{"head_dim": 64, "intermediate_size": 1216, "vocab_size": 8192, "hidden_act": "swiglu", "norm": "layernorm", "attn_scale": 0.125, "bias": "none", "parallel_block": false, "init": "uniform", "lr_head": 0.00449, "schedule": "wsd", "decay_fraction": 0.595, "doc_mask": true, "max_steps": 8423}
Each number is 200 + 30 x the weight over its row's rms, rounded and kept within 0 to 999. Layers, rows and columns count from 0. The size before them is the row's rms in percent of the matrix's.

# layer 3 MLP gate, 1216x448, rms 0.127, rows 773-835, columns 112-223
097,263,221,253,186,226,221,260,187,181,205,205,161,174,147,202,191,177,193,179,259,166,199,176,161,201,183,228,177,248,217,175,214,224,215,166,173,176,163,202,237,227,207,175,226,213,257,215,250,197,197,219,179,200,219,227,225,225,216,205,165,156,147,211,227,200,193,232,225,198,153,209,195,196,199,198,227,207,185,194,226,208,199,151,255,160,202,165,221,181,229,204,204,238,120,256,229,184,158,220,183,187,109,193,271,237,263,258,231,248,216,196,189
104,177,200,167,142,252,224,238,214,181,146,165,236,183,175,171,195,176,161,155,216,190,179,154,247,213,186,165,167,213,211,167,215,233,224,259,246,228,210,176,228,232,207,272,195,209,222,237,186,214,210,203,185,169,174,192,152,228,234,163,180,164,189,209,190,145,176,235,195,151,143,150,181,263,204,144,245,192,169,221,193,205,215,224,199,180,196,139,163,134,165,211,189,265,209,140,233,172,230,202,164,194,226,222,237,235,220,204,173,258,191,139,210
100,157,176,198,151,254,255,283,181,197,196,241,248,212,198,169,218,219,160,210,171,189,189,139,245,196,234,135,222,232,255,215,136,215,170,227,219,223,190,188,201,228,184,162,185,217,186,230,186,191,218,228,177,212,164,199,206,213,196,187,217,227,166,194,167,152,183,227,158,221,191,181,91,195,153,220,205,158,148,212,226,251,166,204,163,192,160,176,216,194,242,134,183,224,191,240,213,231,241,183,181,204,193,241,197,196,193,220,173,194,196,252,237
093,168,204,196,167,198,183,183,219,189,194,204,234,153,250,169,210,200,206,153,202,158,197,196,239,199,225,180,209,195,175,141,207,155,197,183,208,178,237,178,198,200,211,161,165,183,240,232,213,175,228,183,146,150,208,187,189,191,194,244,213,147,159,202,221,221,221,195,226,233,246,231,190,235,245,176,209,203,234,149,205,224,214,177,241,198,235,171,178,186,222,205,210,201,185,210,163,191,192,199,174,197,178,196,198,202,207,172,189,193,153,186,218
099,154,225,168,241,212,230,150,199,211,179,185,226,235,204,159,206,155,218,259,160,204,165,195,179,227,229,158,232,204,231,203,180,174,197,219,177,167,244,202,208,193,145,208,247,188,186,215,206,193,197,199,182,180,260,231,212,211,168,298,180,210,234,174,204,188,196,207,232,194,238,272,158,182,205,212,185,231,230,219,264,173,178,236,205,203,164,206,221,200,199,155,210,138,208,211,242,183,198,161,238,228,191,177,201,186,192,191,182,197,205,254,194
098,184,233,205,238,173,230,215,163,213,213,198,174,212,200,187,141,229,135,232,187,183,152,249,228,230,169,157,193,168,225,184,196,213,197,187,248,191,237,260,141,226,156,159,215,251,161,232,202,172,128,169,179,196,218,193,237,205,230,162,198,191,167,183,213,236,231,178,177,166,190,220,215,203,217,180,160,224,201,137,212,233,226,202,230,204,212,178,234,206,206,213,184,219,213,182,250,227,253,206,214,210,208,195,233,169,220,243,218,204,241,169,208
103,144,212,210,243,253,207,198,203,167,246,178,132,151,230,210,174,190,162,157,199,255,176,152,197,218,198,191,194,176,218,186,179,176,233,206,175,189,199,183,175,200,221,212,246,208,223,194,146,172,197,182,209,257,179,192,189,230,163,277,254,190,175,194,181,224,137,221,184,190,200,201,179,220,175,182,141,192,190,156,236,216,246,192,208,116,224,214,128,220,185,172,216,141,202,229,185,189,200,175,220,230,185,246,213,216,190,194,192,219,231,198,189
107,165,196,152,210,225,254,157,199,241,178,199,205,198,162,143,173,186,213,227,207,229,196,181,179,212,231,204,239,211,153,222,188,217,214,192,189,156,188,158,194,173,194,151,138,212,211,172,112,227,190,219,229,241,221,213,137,242,156,172,163,195,215,184,202,199,190,209,207,206,165,190,217,141,217,192,155,156,218,220,255,199,167,241,191,182,216,154,213,188,234,169,204,200,174,235,221,225,205,191,228,173,190,164,206,225,167,168,127,231,192,184,181
098,224,187,175,271,179,210,244,157,241,168,248,188,139,173,192,183,194,140,115,177,162,256,224,199,212,247,204,248,185,193,184,210,207,198,169,208,193,156,180,181,167,215,138,237,186,226,224,157,206,191,255,153,218,245,183,173,193,205,173,208,225,206,196,206,172,174,196,233,181,221,196,199,204,151,189,231,164,139,209,204,190,212,195,176,228,178,197,237,221,176,192,178,183,225,163,231,184,182,163,242,198,171,222,245,139,181,204,194,184,222,180,182
098,186,197,202,200,197,226,201,178,187,176,249,209,115,210,184,172,208,182,159,200,175,204,215,159,180,241,250,106,201,173,191,211,214,206,221,183,194,243,141,187,274,161,205,119,198,196,243,131,216,215,233,199,267,174,203,148,198,212,194,175,197,159,240,184,208,153,221,227,163,178,214,163,201,162,214,187,198,173,193,189,199,227,162,190,200,213,227,204,206,171,203,173,225,194,175,262,218,234,177,237,199,241,209,194,225,214,173,204,178,184,211,200
104,201,235,206,206,243,130,248,214,218,194,225,215,161,182,221,199,179,179,145,181,180,166,204,208,163,173,222,147,256,186,239,199,189,207,254,223,190,238,179,189,173,211,278,149,238,173,150,176,251,197,169,215,189,257,172,196,231,203,169,143,116,219,167,161,162,161,184,220,248,188,143,151,159,195,178,191,226,183,171,158,224,201,214,191,205,228,219,232,163,149,174,195,226,164,166,222,195,150,200,182,205,192,176,214,210,199,257,201,162,237,227,168
108,196,193,201,196,231,172,210,235,197,255,191,149,209,175,236,183,216,195,125,230,196,208,207,209,240,225,279,193,235,180,177,174,190,220,193,181,182,191,176,142,158,180,183,146,168,182,194,220,174,239,196,206,193,166,186,206,223,187,193,173,191,251,175,199,196,255,193,188,168,207,187,181,191,242,166,218,151,185,292,207,192,192,235,239,198,236,122,199,164,223,247,238,221,185,223,138,188,240,206,184,221,162,200,160,202,188,188,134,213,189,207,229
098,189,209,173,232,135,210,226,203,231,231,212,202,228,200,233,167,231,241,150,207,186,177,94,214,208,260,232,179,142,203,216,186,228,185,182,182,227,182,198,212,170,217,168,191,240,188,187,185,159,177,142,198,186,187,162,132,183,183,192,236,229,229,184,197,205,166,192,198,209,208,189,249,204,206,260,188,164,248,230,204,262,201,216,165,184,204,200,182,248,223,226,214,198,156,257,202,177,244,180,231,189,211,260,171,206,197,216,275,229,206,201,213
094,249,169,189,245,188,202,149,263,165,248,228,217,210,263,222,222,210,146,181,198,229,196,199,206,218,178,210,269,186,218,150,174,211,221,194,170,123,197,211,193,209,206,141,178,213,197,177,171,202,221,177,210,183,155,200,240,236,188,226,170,175,175,206,200,210,225,219,233,253,193,209,176,211,195,164,220,213,247,248,207,230,257,226,171,219,201,196,213,206,174,168,176,186,208,216,168,161,157,189,248,186,189,159,208,250,222,134,210,220,213,174,176
096,234,255,186,208,185,224,208,240,113,173,158,190,179,180,180,178,200,162,130,184,204,230,163,178,217,210,201,214,233,196,157,211,216,130,196,186,197,181,247,196,174,162,190,218,214,236,200,159,180,206,172,201,221,139,243,159,232,178,231,222,162,223,169,233,195,206,168,179,153,132,212,219,203,204,154,164,144,181,247,188,211,186,213,119,194,188,176,190,233,211,242,189,227,208,226,237,196,215,214,192,196,156,220,207,224,246,250,140,230,187,194,161
102,248,164,192,212,200,202,253,228,155,186,201,162,196,165,232,205,220,169,241,160,154,220,279,129,241,192,161,241,199,151,137,226,237,239,208,227,183,194,223,258,183,186,250,198,226,204,161,136,218,204,216,214,193,170,184,170,211,166,187,149,192,240,207,222,166,225,197,199,157,192,185,192,223,189,239,205,225,244,186,197,159,170,237,197,154,152,182,192,148,201,236,185,137,234,174,171,228,175,220,215,192,195,229,205,220,237,177,227,154,157,219,230
101,172,220,210,149,223,201,244,229,229,238,240,160,209,252,194,160,167,224,237,195,245,191,174,207,153,170,233,239,237,247,174,163,170,201,179,245,163,184,205,220,211,217,249,194,161,204,210,216,172,174,225,198,190,195,185,214,209,163,206,224,213,188,232,220,212,200,219,244,173,231,202,125,203,198,212,221,246,205,242,200,195,172,178,203,219,190,198,230,167,232,164,186,255,203,121,223,174,229,173,211,186,191,284,244,195,164,220,218,182,198,245,146
093,200,195,178,256,195,245,198,243,184,176,206,180,209,203,173,236,195,163,195,171,158,191,197,205,221,201,226,178,193,215,227,212,173,190,149,208,160,203,163,192,163,181,228,193,240,289,198,236,200,233,164,164,178,183,198,238,158,175,204,158,213,243,156,186,196,208,280,224,222,241,267,197,184,202,182,205,190,218,167,185,128,228,190,223,241,188,212,209,184,228,245,166,175,226,184,190,238,184,205,189,203,222,198,223,193,211,213,209,176,234,192,224
100,201,202,212,199,165,167,241,196,190,228,256,157,168,203,136,194,213,210,196,202,212,196,194,197,165,182,191,287,226,166,265,239,186,240,167,156,243,207,231,186,186,208,201,208,233,214,205,239,131,211,193,214,197,234,254,210,186,140,212,198,121,178,175,123,215,177,247,204,194,224,216,193,201,248,219,165,212,149,197,186,181,269,178,246,152,211,203,250,201,143,223,240,218,136,204,170,176,202,186,168,226,166,233,205,236,186,208,220,228,246,218,176
098,171,164,156,172,239,216,186,216,203,202,188,212,160,178,259,207,225,167,170,178,190,176,207,159,156,199,180,242,176,182,217,187,143,160,220,207,188,209,166,171,230,176,178,223,211,161,183,231,230,150,242,269,198,209,234,193,208,154,215,222,160,217,186,230,221,197,205,176,205,237,205,176,235,220,244,176,162,195,161,191,143,211,227,194,209,263,213,199,225,211,187,194,239,174,225,182,180,196,174,209,192,209,155,263,199,207,154,273,242,228,211,168
099,213,205,212,176,195,210,205,234,186,216,198,198,197,183,185,210,219,226,139,190,250,140,160,225,245,168,210,211,161,176,153,198,210,204,188,218,222,169,230,155,235,198,189,148,232,165,175,239,241,182,223,200,199,219,199,196,205,193,185,199,221,197,179,183,278,205,144,183,202,232,209,173,224,190,170,210,181,202,244,206,192,242,134,253,248,153,202,233,173,192,237,177,214,212,187,202,136,166,166,127,240,231,152,219,220,141,216,235,219,203,139,197
101,199,232,223,168,208,188,245,232,227,200,173,205,216,209,215,232,237,178,215,185,199,241,215,187,188,187,215,180,170,213,222,166,232,169,166,174,155,171,204,174,187,180,159,169,230,210,182,202,216,167,201,233,176,208,191,204,240,250,202,213,170,195,209,223,152,200,154,229,139,220,250,270,227,187,194,156,184,226,206,170,220,210,140,223,231,179,205,175,270,232,163,174,225,175,212,209,256,226,215,199,163,116,181,238,205,247,191,240,235,249,203,179
104,205,188,246,186,177,143,216,180,203,182,198,137,221,255,220,234,215,173,190,204,211,254,171,136,194,262,221,226,232,200,183,219,208,216,186,165,225,204,209,186,185,197,191,234,153,185,188,167,208,183,229,184,179,135,245,219,198,201,172,172,217,211,192,185,238,198,230,138,192,178,149,188,189,183,194,234,199,211,210,235,153,190,192,211,210,202,195,230,212,179,243,148,197,172,267,202,184,198,187,185,181,211,182,213,250,182,176,232,211,183,228,135
098,207,185,239,235,205,154,202,190,168,231,206,197,159,237,175,229,206,203,212,251,165,177,173,262,256,185,194,194,253,241,206,194,141,160,212,169,207,224,129,162,173,181,237,226,157,222,238,187,214,169,170,200,203,170,165,175,197,188,212,174,186,208,206,174,236,206,143,186,181,158,223,243,212,214,165,223,191,209,210,193,214,196,147,188,149,247,211,179,196,223,213,213,171,208,207,185,206,231,189,148,188,207,198,237,176,183,211,137,188,216,230,197
097,208,174,173,189,187,231,200,170,207,196,197,156,217,216,269,227,179,185,183,194,211,196,209,218,186,168,237,191,203,246,186,165,225,165,107,237,200,158,151,226,206,211,159,203,225,203,232,195,185,187,193,185,168,205,185,200,141,217,194,154,220,191,226,179,259,184,202,176,206,183,208,194,185,194,223,184,190,221,195,230,199,186,216,195,171,261,177,177,167,251,203,147,212,216,217,203,167,223,210,166,190,224,190,196,221,173,191,255,173,206,161,167
102,210,262,243,173,207,161,176,197,171,161,138,179,247,200,196,243,266,229,214,196,242,185,240,202,206,164,211,224,211,237,155,198,196,138,183,218,202,206,170,183,202,215,169,186,217,227,158,156,231,234,187,269,141,207,203,201,231,189,199,205,150,224,208,209,220,233,188,210,223,191,190,180,191,185,207,160,237,241,215,195,181,205,191,150,188,202,222,161,227,205,227,208,207,224,180,245,229,203,185,214,206,171,180,231,246,188,191,175,242,236,240,195
093,176,218,240,142,192,212,189,194,169,260,278,214,215,215,227,191,203,195,148,200,222,202,240,179,174,239,237,220,193,179,164,153,183,246,176,146,221,190,184,195,222,163,269,218,216,183,212,138,198,194,169,240,194,270,189,178,203,182,225,229,217,230,207,189,124,241,198,224,226,203,189,200,248,281,191,166,218,211,162,160,221,237,183,199,199,229,235,233,182,169,172,266,195,223,158,241,153,193,218,232,187,180,229,186,226,195,171,229,185,144,154,194
097,267,180,177,236,195,154,280,198,203,214,206,267,194,199,262,187,158,191,193,180,202,208,248,218,171,181,145,279,234,207,176,197,202,246,165,255,224,218,153,198,207,144,194,182,210,251,224,221,194,271,193,203,162,158,181,165,184,222,246,175,217,171,258,224,209,194,201,273,228,184,241,183,186,219,190,187,196,212,232,240,196,197,204,237,204,145,245,167,181,161,215,186,204,231,178,205,163,179,178,141,170,255,231,206,181,230,227,220,147,257,203,201
090,178,194,168,225,161,203,210,218,219,181,258,187,212,200,215,228,193,251,199,210,170,230,210,166,196,225,229,233,193,268,166,178,181,255,199,144,184,190,173,149,165,176,175,179,162,183,199,235,150,176,213,208,151,212,173,158,136,189,200,200,191,172,178,194,251,225,182,251,194,227,240,216,156,186,239,222,123,179,177,219,226,173,244,174,205,233,221,204,233,241,292,250,203,200,232,222,244,162,219,223,173,228,150,206,221,230,219,198,223,175,198,183
100,166,220,176,189,181,175,184,155,193,173,272,153,206,207,228,259,177,199,157,189,194,174,189,170,206,195,206,200,187,247,194,240,192,137,208,189,199,148,223,199,166,229,239,223,249,226,187,171,216,204,175,201,205,197,195,168,246,197,222,220,140,168,157,172,177,198,210,189,216,178,178,129,185,209,172,235,222,224,219,200,193,203,211,235,199,159,172,199,195,135,171,232,191,159,188,239,164,156,251,167,183,231,192,224,183,212,186,222,244,170,153,184
094,207,211,181,218,166,181,167,227,164,217,189,215,183,178,220,153,201,222,143,210,217,182,187,228,180,209,170,242,166,233,265,182,201,216,162,180,170,219,200,177,213,202,208,209,192,215,171,147,229,201,181,175,167,206,241,204,235,223,264,168,152,198,176,224,179,89,234,211,238,185,212,195,224,153,185,189,217,230,251,216,211,227,174,242,198,242,209,191,203,218,196,225,211,164,203,211,189,235,201,146,247,226,181,246,212,196,225,193,292,247,188,180
104,170,148,242,211,194,180,214,190,189,156,213,179,205,267,245,174,211,233,177,207,219,197,172,220,215,186,146,165,153,183,164,251,188,196,261,233,216,191,202,222,175,188,198,165,221,237,233,191,178,192,205,203,261,172,226,173,189,220,224,205,178,189,198,235,224,126,240,233,144,211,227,166,232,162,161,204,188,207,210,231,181,246,248,199,189,181,187,191,174,234,194,212,194,225,220,178,162,200,152,208,185,260,221,185,228,214,206,224,244,191,167,199
097,171,211,190,142,192,207,172,213,185,216,193,182,219,162,237,178,223,249,170,150,161,195,196,184,204,244,234,195,177,219,188,179,208,197,198,167,184,186,188,206,236,210,244,202,212,130,207,186,222,226,197,187,191,178,177,214,236,204,289,248,197,204,196,209,176,248,234,194,163,191,203,178,157,216,190,200,171,208,195,203,200,214,221,251,150,192,201,215,245,266,161,229,182,188,262,190,210,191,171,185,236,169,222,237,220,179,184,244,248,187,123,99
099,175,206,196,218,224,190,225,187,183,202,200,210,150,224,187,244,181,185,201,191,263,227,161,207,210,207,185,251,150,187,164,227,223,148,215,188,199,221,288,178,199,175,167,162,231,215,153,149,214,209,204,176,130,190,169,232,135,210,152,210,198,195,206,207,259,128,195,181,231,186,159,160,203,265,150,251,228,203,219,159,203,202,227,231,196,177,142,184,190,151,152,207,203,206,161,172,161,169,196,213,199,199,187,152,155,202,130,217,201,210,227,220
104,214,194,203,200,272,180,195,137,245,226,204,196,179,184,235,178,238,218,251,179,269,233,216,206,211,258,162,159,205,207,234,154,226,205,219,233,217,161,227,222,234,141,215,176,204,192,237,195,204,218,212,196,260,256,232,171,139,192,169,187,162,218,157,163,201,207,208,171,229,201,159,174,234,225,194,193,173,263,202,184,201,200,193,220,271,259,198,257,205,221,230,132,216,172,187,174,188,226,188,212,224,224,196,177,196,239,278,189,289,208,163,148
102,164,226,190,170,198,185,239,206,206,140,246,167,206,178,220,240,169,237,248,223,220,189,201,150,171,203,241,185,170,192,177,168,140,161,167,248,241,182,214,202,201,213,179,232,190,213,249,172,220,184,246,210,226,177,221,191,223,158,203,239,169,193,227,184,209,212,152,181,152,156,210,220,221,266,180,138,196,189,180,242,233,203,246,165,218,149,204,183,165,193,148,182,216,209,191,199,241,152,222,217,204,184,211,203,214,176,209,233,195,203,184,228
103,203,147,180,201,199,188,203,237,218,142,228,192,184,234,211,167,195,189,226,176,167,188,226,217,219,263,225,196,198,246,188,253,221,221,261,205,215,196,209,173,181,177,234,192,195,206,204,177,204,238,219,180,251,195,209,183,233,178,238,199,217,207,159,217,155,134,213,195,219,197,196,165,171,180,235,187,190,221,208,247,187,243,175,195,186,263,222,201,199,210,189,246,177,207,268,170,202,233,213,182,197,172,242,207,190,221,228,238,239,179,214,168
101,235,202,226,143,209,178,180,192,207,164,173,154,262,218,212,226,182,219,183,221,240,252,218,222,179,282,190,160,214,172,226,203,226,223,231,211,197,203,269,184,246,189,221,190,240,204,182,188,207,191,161,226,204,171,201,218,227,208,163,179,202,185,171,165,216,176,155,216,159,189,192,189,254,228,215,205,231,196,244,194,189,198,165,172,193,230,242,211,190,251,189,218,223,202,202,204,220,189,238,185,168,188,135,210,166,179,200,186,241,208,181,201
100,237,186,231,165,193,215,175,207,299,234,213,140,204,167,155,213,201,236,262,229,194,221,220,212,251,225,219,203,212,154,173,205,184,262,133,195,167,182,202,133,221,204,137,161,169,198,209,157,170,166,220,231,209,207,192,239,190,207,166,180,181,225,203,159,211,169,239,216,186,246,184,248,195,186,166,209,205,251,182,185,230,225,236,195,207,215,171,207,211,204,180,192,196,158,135,232,228,191,224,264,195,213,189,190,184,206,196,175,203,142,170,181
102,242,222,209,145,148,198,239,206,248,179,158,162,196,197,181,209,187,175,196,253,198,178,192,171,155,197,278,210,245,234,195,291,242,203,208,197,172,198,238,161,250,133,186,239,184,206,191,207,171,187,219,178,149,203,228,187,149,233,247,190,152,220,180,187,248,200,203,170,183,238,180,218,240,225,202,208,242,128,226,175,182,255,259,191,188,223,267,229,229,189,220,205,245,202,239,225,205,233,220,188,189,230,201,218,212,210,199,203,216,233,238,190
098,198,172,212,204,180,147,207,270,234,201,263,171,175,230,202,190,207,216,209,171,198,235,169,211,207,177,292,193,199,276,219,152,186,209,258,177,200,204,155,204,191,204,200,141,188,190,215,239,216,243,214,205,190,273,254,196,193,235,182,244,198,228,191,210,166,204,187,206,161,192,181,188,215,183,155,204,219,180,185,203,177,191,204,226,198,191,170,240,203,209,199,131,169,206,188,203,205,209,178,190,233,149,170,247,151,179,174,237,165,234,179,221
098,262,207,205,200,154,207,187,164,188,224,199,139,168,193,183,212,237,185,231,232,212,245,157,185,239,205,219,194,210,211,226,166,213,228,164,191,222,191,213,188,178,224,171,228,239,166,243,211,225,233,182,154,198,169,224,199,232,231,174,120,192,202,213,219,216,189,240,205,142,155,195,233,224,258,187,105,160,233,184,205,205,215,254,188,239,181,213,256,232,225,267,149,161,228,261,198,199,203,218,238,254,153,244,236,179,248,189,181,196,216,180,190
100,189,214,203,210,226,176,193,225,170,229,156,142,179,264,200,206,201,159,187,177,161,285,214,188,220,196,175,154,216,172,227,195,190,160,225,194,192,188,172,214,181,164,184,203,191,157,186,212,183,206,172,163,229,186,196,203,214,161,203,170,235,188,189,197,114,158,175,196,203,185,159,222,172,208,195,200,223,238,168,240,170,247,171,227,243,182,207,205,196,180,234,224,205,168,174,191,182,236,264,157,129,173,184,179,183,182,234,242,155,205,261,224
103,182,240,196,163,206,208,192,181,193,160,195,216,195,149,185,212,186,180,174,235,168,191,188,207,166,209,238,237,222,171,187,176,205,210,170,172,226,239,186,226,217,170,244,209,186,211,162,182,197,187,228,220,150,201,219,180,179,172,224,210,195,252,194,209,200,137,171,168,202,217,145,188,230,158,245,256,208,206,165,203,233,218,237,162,168,162,163,194,173,161,218,217,218,152,188,209,167,195,140,166,252,162,169,184,209,246,210,220,238,201,210,210
096,236,252,162,160,193,211,275,188,249,187,193,212,178,174,164,204,215,248,153,182,217,170,225,164,222,156,199,171,223,210,201,175,191,250,217,223,240,200,200,254,202,242,191,218,217,238,186,198,183,180,210,202,215,275,181,211,158,172,217,206,130,223,223,181,225,241,233,222,147,202,242,182,202,237,177,184,169,229,245,178,197,183,192,229,181,199,238,195,197,221,199,167,236,169,193,217,230,204,243,191,179,191,212,202,217,205,160,132,218,248,228,184
097,193,220,158,177,175,168,125,173,196,232,211,177,195,192,234,205,221,210,260,208,234,193,217,189,220,120,205,214,246,210,196,163,259,206,210,190,215,210,188,125,246,181,162,189,254,186,176,231,220,181,216,160,213,241,163,192,249,182,187,198,234,186,205,175,209,210,179,250,269,243,204,158,224,246,243,217,177,237,182,211,189,239,193,250,190,210,191,186,199,160,156,196,205,179,179,179,227,175,206,192,241,236,232,208,241,170,154,238,186,250,227,164
095,218,179,187,193,197,229,237,205,166,213,212,203,167,180,161,236,145,229,160,203,184,194,233,207,237,155,190,236,204,177,149,185,143,209,207,165,218,174,215,179,252,236,197,202,164,130,194,217,197,182,176,175,215,171,203,169,223,200,177,201,209,205,175,138,187,234,197,208,205,180,245,160,185,198,220,234,197,171,201,205,144,260,223,210,244,212,183,177,213,229,254,187,222,201,151,200,231,169,226,163,216,178,182,191,153,242,207,193,187,181,156,185
096,250,170,225,206,178,206,147,224,202,193,239,217,155,196,174,222,155,213,224,244,193,158,210,212,223,249,192,206,233,182,205,168,200,178,213,131,196,197,186,216,183,233,210,192,172,228,167,210,245,268,224,162,187,257,210,199,199,168,158,160,159,157,177,151,224,157,193,202,169,181,230,170,211,161,248,212,187,156,208,205,181,194,178,221,224,201,168,173,216,270,257,219,196,238,186,198,190,172,161,229,197,205,188,202,233,171,212,219,248,175,189,171
104,205,225,221,182,224,186,227,210,175,156,204,140,179,223,251,243,176,244,258,222,156,247,200,190,162,169,223,204,170,220,204,183,233,228,195,224,172,243,254,202,225,160,126,215,224,233,213,186,189,193,178,198,221,209,224,202,223,190,230,186,153,157,151,190,122,179,220,207,144,193,239,191,149,179,207,224,208,181,198,186,221,178,226,161,158,170,200,239,170,208,189,192,253,183,222,237,174,262,224,208,122,166,234,202,171,211,216,216,228,249,214,182
100,247,200,210,196,208,87,203,192,190,198,231,199,185,237,157,182,185,241,202,142,175,228,165,172,181,233,159,176,179,183,238,228,245,255,181,188,236,194,189,198,210,223,170,225,188,196,211,232,157,175,184,186,145,196,165,202,203,164,194,173,164,188,176,209,217,216,178,237,175,220,195,176,250,156,211,211,192,221,216,252,155,211,225,239,178,249,217,169,180,207,171,206,278,201,181,126,197,226,193,239,180,227,226,183,193,178,259,186,202,183,206,154
110,220,192,267,184,210,226,173,205,215,198,271,219,195,182,245,232,181,198,203,221,133,191,211,232,164,166,241,198,149,175,251,212,208,195,220,210,184,182,201,200,230,228,178,131,204,236,173,279,193,218,225,199,161,186,153,187,163,281,198,191,181,178,239,162,185,214,206,175,215,171,199,149,133,203,285,208,158,193,230,222,152,238,259,200,210,248,212,146,217,206,185,258,175,203,197,250,202,214,210,185,195,280,166,243,127,230,188,156,164,182,199,171
100,252,189,190,208,200,176,187,213,219,161,197,227,214,174,209,226,180,194,161,217,246,220,209,171,196,231,165,239,168,232,196,162,189,209,204,225,235,181,233,226,244,209,194,184,203,237,210,229,215,184,192,219,198,152,234,221,170,133,156,191,146,153,187,168,255,226,201,212,194,165,201,196,197,176,192,159,181,157,231,225,199,199,153,211,162,149,168,147,207,179,210,223,197,208,168,183,181,194,189,159,187,232,144,186,292,114,227,185,179,204,187,187
104,230,195,214,223,253,198,145,163,205,236,224,191,190,175,251,218,187,183,219,162,202,192,156,226,194,206,218,234,134,218,164,192,277,174,220,197,161,220,186,226,215,174,218,125,208,222,180,166,205,168,212,210,207,200,224,162,200,175,239,193,166,154,249,155,246,187,172,178,169,183,195,233,211,197,201,178,204,157,187,246,207,186,203,158,187,171,187,187,218,200,166,144,176,215,216,202,156,176,186,232,156,215,225,194,196,188,206,254,233,212,267,187
102,179,186,195,233,199,209,261,172,192,201,177,204,194,229,172,222,159,225,219,203,180,259,156,199,159,179,204,168,137,216,227,190,232,183,159,208,188,166,254,197,168,208,180,195,239,102,197,240,141,192,205,179,222,216,204,216,156,167,245,168,224,193,194,199,221,218,238,169,205,231,207,155,212,203,164,205,190,253,201,241,173,215,196,204,128,224,215,196,214,249,133,193,236,165,222,193,201,193,189,187,230,203,256,220,231,201,170,159,226,192,193,172
102,218,181,175,230,234,193,194,237,199,184,230,180,166,188,177,185,221,236,191,170,213,222,251,251,134,165,228,194,206,236,218,179,204,202,246,181,203,266,194,159,259,163,151,161,228,172,217,151,195,183,160,160,202,194,242,197,205,211,174,226,188,234,206,156,195,259,133,247,223,244,191,245,139,163,176,213,215,220,237,215,179,180,172,190,239,195,231,164,236,218,213,166,228,181,149,234,173,184,202,221,198,163,160,221,168,234,239,179,226,250,162,236
098,187,206,190,171,182,212,240,185,195,195,182,181,196,182,190,194,152,253,184,205,196,243,229,155,163,177,232,229,179,158,192,213,194,243,223,171,205,192,200,178,231,186,238,190,184,167,255,192,240,248,167,175,212,159,208,212,227,199,181,173,199,231,183,186,183,260,187,216,204,183,276,204,238,237,193,183,165,167,201,218,184,205,234,235,253,192,185,169,231,240,202,228,171,183,206,164,205,206,255,203,158,223,209,238,182,170,228,239,239,242,179,251
099,195,206,204,182,186,140,257,167,256,199,206,221,228,145,179,227,188,225,224,227,171,194,140,214,237,195,129,182,211,233,177,187,196,184,185,232,220,216,197,209,212,207,219,241,188,186,213,148,171,199,208,257,186,163,204,163,158,196,206,188,223,188,203,173,200,181,188,227,182,177,245,201,186,206,132,238,242,246,186,165,205,182,208,231,167,208,181,195,150,235,199,169,229,180,225,176,224,189,189,162,208,202,233,206,162,153,185,181,165,219,211,145
098,163,195,178,155,153,229,200,195,205,199,183,180,231,193,144,198,225,184,235,196,190,153,249,135,263,196,205,220,196,177,208,197,212,231,218,213,226,187,196,212,175,155,185,219,161,235,201,176,225,177,215,237,239,155,235,216,157,184,151,204,158,230,251,219,133,233,176,183,151,160,198,195,203,205,250,165,175,194,188,184,191,226,239,234,162,183,227,192,225,211,208,137,179,145,235,273,199,244,157,228,205,168,237,174,173,161,203,223,189,182,144,178
097,168,266,195,250,246,197,258,171,210,193,242,233,190,199,208,219,209,207,202,147,257,211,169,151,221,244,159,226,172,214,188,224,162,243,193,203,211,237,180,192,197,177,156,226,210,204,272,170,183,192,153,191,245,194,265,191,185,202,190,165,188,293,158,122,192,150,213,262,224,154,220,232,236,228,162,216,213,223,233,212,225,221,201,207,174,176,214,156,146,204,208,226,184,179,142,232,197,194,223,189,175,180,167,184,195,173,197,170,218,226,160,206
096,218,190,187,218,200,204,197,215,213,234,221,199,257,206,215,207,198,221,217,172,199,244,183,170,203,203,199,216,234,210,216,109,192,203,224,229,195,227,206,202,236,178,225,96,160,218,194,208,157,200,172,204,205,190,236,140,227,167,182,185,224,232,176,171,184,214,231,159,228,199,153,156,211,186,210,217,192,277,197,253,190,217,177,234,201,156,168,172,221,204,132,203,186,257,160,142,226,172,189,245,205,200,181,180,228,261,145,226,234,173,164,177
097,193,271,186,254,253,218,228,236,197,205,241,181,181,169,208,212,234,174,194,195,195,180,230,271,200,185,208,233,194,247,185,198,224,203,218,128,186,200,193,218,201,204,206,233,138,206,127,203,164,183,153,218,166,187,181,249,169,202,195,163,194,177,224,183,187,215,203,225,182,254,206,173,230,200,177,259,223,232,176,189,139,207,210,215,191,249,176,137,203,188,194,263,185,156,152,224,170,253,183,210,152,186,188,213,242,231,251,237,187,239,245,184
106,188,248,218,193,149,218,209,242,276,241,193,183,200,150,170,203,189,243,213,190,214,232,165,240,239,202,200,235,168,182,167,188,182,206,217,197,211,229,210,177,198,176,184,170,219,228,218,206,222,211,194,238,171,251,157,249,198,212,185,195,236,228,228,139,125,213,211,173,182,218,263,160,220,240,222,158,253,170,238,246,211,196,213,240,216,182,234,129,211,276,193,163,168,180,194,168,176,171,209,187,177,260,174,219,169,176,249,244,183,145,196,175
100,228,195,230,196,228,180,193,219,202,213,187,202,187,204,198,200,241,275,168,164,139,237,237,226,200,140,173,126,187,215,152,170,215,228,187,227,256,241,199,182,223,205,169,164,171,201,187,168,248,205,232,254,163,188,259,172,259,247,171,225,170,162,195,247,275,240,142,217,205,222,200,187,210,173,190,226,203,175,169,175,193,159,221,203,222,184,212,187,259,182,157,201,207,173,169,233,203,229,259,248,172,251,217,207,209,184,252,225,178,216,194,245